config = dict(
    d_model=192,
    head_dim=96,
    vocab_size=8192,
    norm='layernorm',
    positions='learned',
    attn_scale=0.102,
    init_std_o=0.00737,
    warmup_steps=200,
    schedule='wsd',
)
Each number is 128 + 24 x the weight over its row's rms, rounded and kept within 0 to 255. Layers, rows and columns count from 0. Numbers have three digits each. The size before them is the row's rms in percent of the matrix's.

# layer 9 MLP down, 192x768, rms 0.133, rows 100-191, columns 416-447
108:127104109135122150132122123157117115180097075121133171138114146084133136163126122137151133126132
106:106097131144146094110146100130108124153094111122110113124115130097138127089139110143119122132146
100:117167170149133137134124137134120138105128113144108134091116138147176134143138166124179120084133
103:112125127140126102075097086081142166144144094148099102117155126075097087103133128094125148098092
101:126124124145133096119157116154108126132095143106086114118110071111132108143144144117125102139160
098:087151099128114092143168125168143128129135124097116128079128091107095110139098137173132123167145
099:088161132113155112121086138125094110150179148140122117138120162113106150106119129143109128119142
096:127096079140130075105151147112140126135074108085138094158098143143157173149154119142117116139077
183:122140124126076124109136178134147095133124108136150142085159092140129140132149111151117115127142
100:133121147118120128143172119154122146068128118106103152091114131144156123130115123150099167128160
096:166105080083112091117133162113101133131098128102122124132180116131070132150131095100117160107133
099:115140135124128138137154139085158128154107140086150093117100128128123123165136126085138108088135
099:141170137121117160115155118112136126143107149121176091139119119099124171121115139084146139112130
103:159154135115144143150118090159114137154135117052177113141085147118089106125146136147173105103127
098:126088142117125110145107107108107096136157147145157145151088119097133138137129105154148097148087
096:109108113109130124096176100151113155115100103121104116129115139124099120138099099106175152116157
096:125137163125142145137090122156141131123159160157153103145152109110155154091162109107104127127151
102:139138137162134139131143101120129110177124143119113113131156126075128119138132148139138153120168
098:143135124144132146131127146137105124166136152064129150137131138139147108135133151141148126155095
120:117103104118130113118107160133105143146102134130124153133133131113127115153092097092086086126151
102:143154169139160125108107149116127140170113160126126131079117143126129119116148123118128140161151
102:106134131100107088139133141179113154131124141120100128148113188154090121140108135131115140129090
099:153145116111105158193146100140099143130146155168144101134129109108124134141119103142115099100145
100:129136112138128146151147098115121144128134125170129192124139130154119168110124125149106133136099
099:091106153144114173125140146167108154167137133123101127130153100161152103127106110180130148139179
098:101164127103143161137118129116106160112146131097062142130088160187161157143128132135133156147126
100:136103107131121145127129133124108121140115123136125125180120112092135111118126171147125137084122
096:122142137097106121139184131133119144129125151189141142117158126176151112132122119095115086133142
100:100136131116144133136112146095106164122142122099144123129140198154111133092092145139112151117135
106:119142110177128108172135134137152147105190127092122117114105136129158147135140110155074114164125
101:134133194116099137099162147112151116102142165089149138141122112099142119159133105139173117145155
105:113155143189110115125102092147111107186126120110148130126137155120123156115147133165112143115126
116:163160146164134154114128113150152117144163096111120093157103124150140154131110122091199115133155
099:134124184105141130160115145136072147144119162084108167158156145115072115144141126148136154108126
095:119093123168119111146131135120151140100128117177164167123110192176121117123120141121099044116117
100:104092122132114177176113141115104107097168124138081184106140132081141124133131117084110122116088
093:136101141182086117179135106118119123106090154131134164174107116176098146118104150145151198133123
097:165150088127122180104095101154180106082135165076131131163132094133159117165087124145157136144085
102:092149118122136149134114116147139110139120116195120126125122144138175132103111140119088150116153
101:127115150157121131125117103101119141102121171137148106106123116079139084087167129152125137097133
094:134140124167145162130150106094167124132118155157174121112128131099167118153136141125162130106120
099:160129111134101160106114135123149127110152113123125171159172088133146113125106085096103157178146
101:157139156150123167141124126109179118148153134127154192097110130145154116090151141144136148137126
099:167126135133146144179128115128095101113113159075073113120093157107142121111124146137113159104092
093:098141114117088122095133105092146134150163093127150106124195125144113162147166156136113096162104
112:139110138139123126087113120108117137168143176125155089083118107168102157124125161075120101104091
096:120144098172147139115122097113113137126131157121120118141135120154161131130115117134115094136124
098:137093075121113106122142122082126128147157145125143143130130106136101136137104094114113149181127
098:142129096132139064147117153131148138109159107103145158137196120125079110181087126099154121106147
098:096116147129120142147145167132163127113134131136083122141101095079164098078146080167105144152116
100:139119119081163106143136115150129114142104124147098112102069128158123135151134093130108121138119
104:138136150147163094142146152109100145114123156170144122128150111126120114142140074144160118135152
097:080152141093128131155090123117144110166142153136113142116100127105107118146144138087159146123110
107:142100099112151092130134102141123113118141138132126187127155134090131166101152138142129155178157
093:180082184066126149150140083111146170104104161152162147111130132131132128131146106164089144125113
099:141190128133102102119136115117121102165125147113104122125113145112137137143142131119139092121110
103:126128135127138111143117153132134163124143119126169181125066091157100118150144125149096093160157
093:146099126097137084122116116174132130138129144129109103145133113148080100166112137134133120122099
092:176122115124133142134140115106120137144172108088127132154120130106113144116119118136142148088124
103:078080120141154111131107090148119113142151097138102093111121101146123102138111134133134081139103
096:108111164119106101118134089085130141122128098106121114142167152102099125160074113079148095130165
095:116105167136145110135176104121174114150111155101147096132098110142138116147110159117149084153129
092:093126122099134095121123114152110129121098150130136115183109109140120093153100125127147112139104
099:098118143133140103134115134122189136160133151203118113101132134166152126123148074158132122182119
098:120080122139143117161106162166133142146151122113130155119134096150172137112165131131112112145161
097:129152169144118108113120154120132117168147156127110123100135130159149161078170132107099083158124
100:100101123130146151140163159125142143153148123077104143156165157138099136120142146128138118148133
094:171150128114152097143095143093134084109157182108140147136130166102166149130128164188079117211140
096:125129144088109153155093135148149098064110117184145127098116145165100144121101117117095155089120
099:129098109105112153134130120139122130188099131149157160163124118119182166114131132119121120111119
101:088094157131155146148113139109112140127124162144158155166157106129156144086133127118120111114126
106:108148120159150124127093143132120130076134121121137091098157131113110101120108126172140149131113
098:127172120116146077132147157152159128093119093133135105105087086126153186135191166144116161116116
098:154080178152110131130123107117123102150106124148122174123116114190181155121115106148146179135113
096:112113112128101117168154138155084119137105138150110092128137097098086142090069113123141138112110
096:098106115106090145152140126134113158143158112067125124106109141103143119132136098117144107135116
090:119107160143100161126077101140116114129109094163125114085130130076125106114129143146123152114130
101:126156121122125086096067120169121113164137140113105165146151100088098168122183092113081099115113
104:122135147135148156150110140109113114129125125130118107082137143137121095133115120108138128171111
098:108202125135107146165133129127118118169146154141109172127124103107103129102146183100116118074123
106:123103159105129143137162123124169157110127136103127124100105124141121119137152102138127174096129
106:115132133128129120117145135105129127127111170103099113123083179141128162113136154099136136085112
097:140144119130137121126188082156164103126120143130130119086087119133151164161125121107104160182137
098:126110133141143110132119158118091121175141109131134150110154127097151133121103151150174152107128
099:076101126130117118154091112166180148164116130143127137134142124125109115109133130130109126162161
094:134097143116112128125170100151101155119119154144141137112142100138137126164169162145141173184131
100:145160104104124090148118127137125118131120103105126096124078108172152102096115117143100151144107
099:149086103121133095127095135133106089122149114157129127133144144186105131147065156087119090148110
101:125122135132132086121159167132139144123132151136159096176138125103173143140134079085130164108160
100:099105107109140120108078150112108118119075138128118129174105133110128135095133132129117125127210
098:153186134107096142112140174144100119114148114113108145119106113127154131138099153094110161163126
101:136130119113132128102085102138102129120106153161142111135181166137150071151119133114064130166164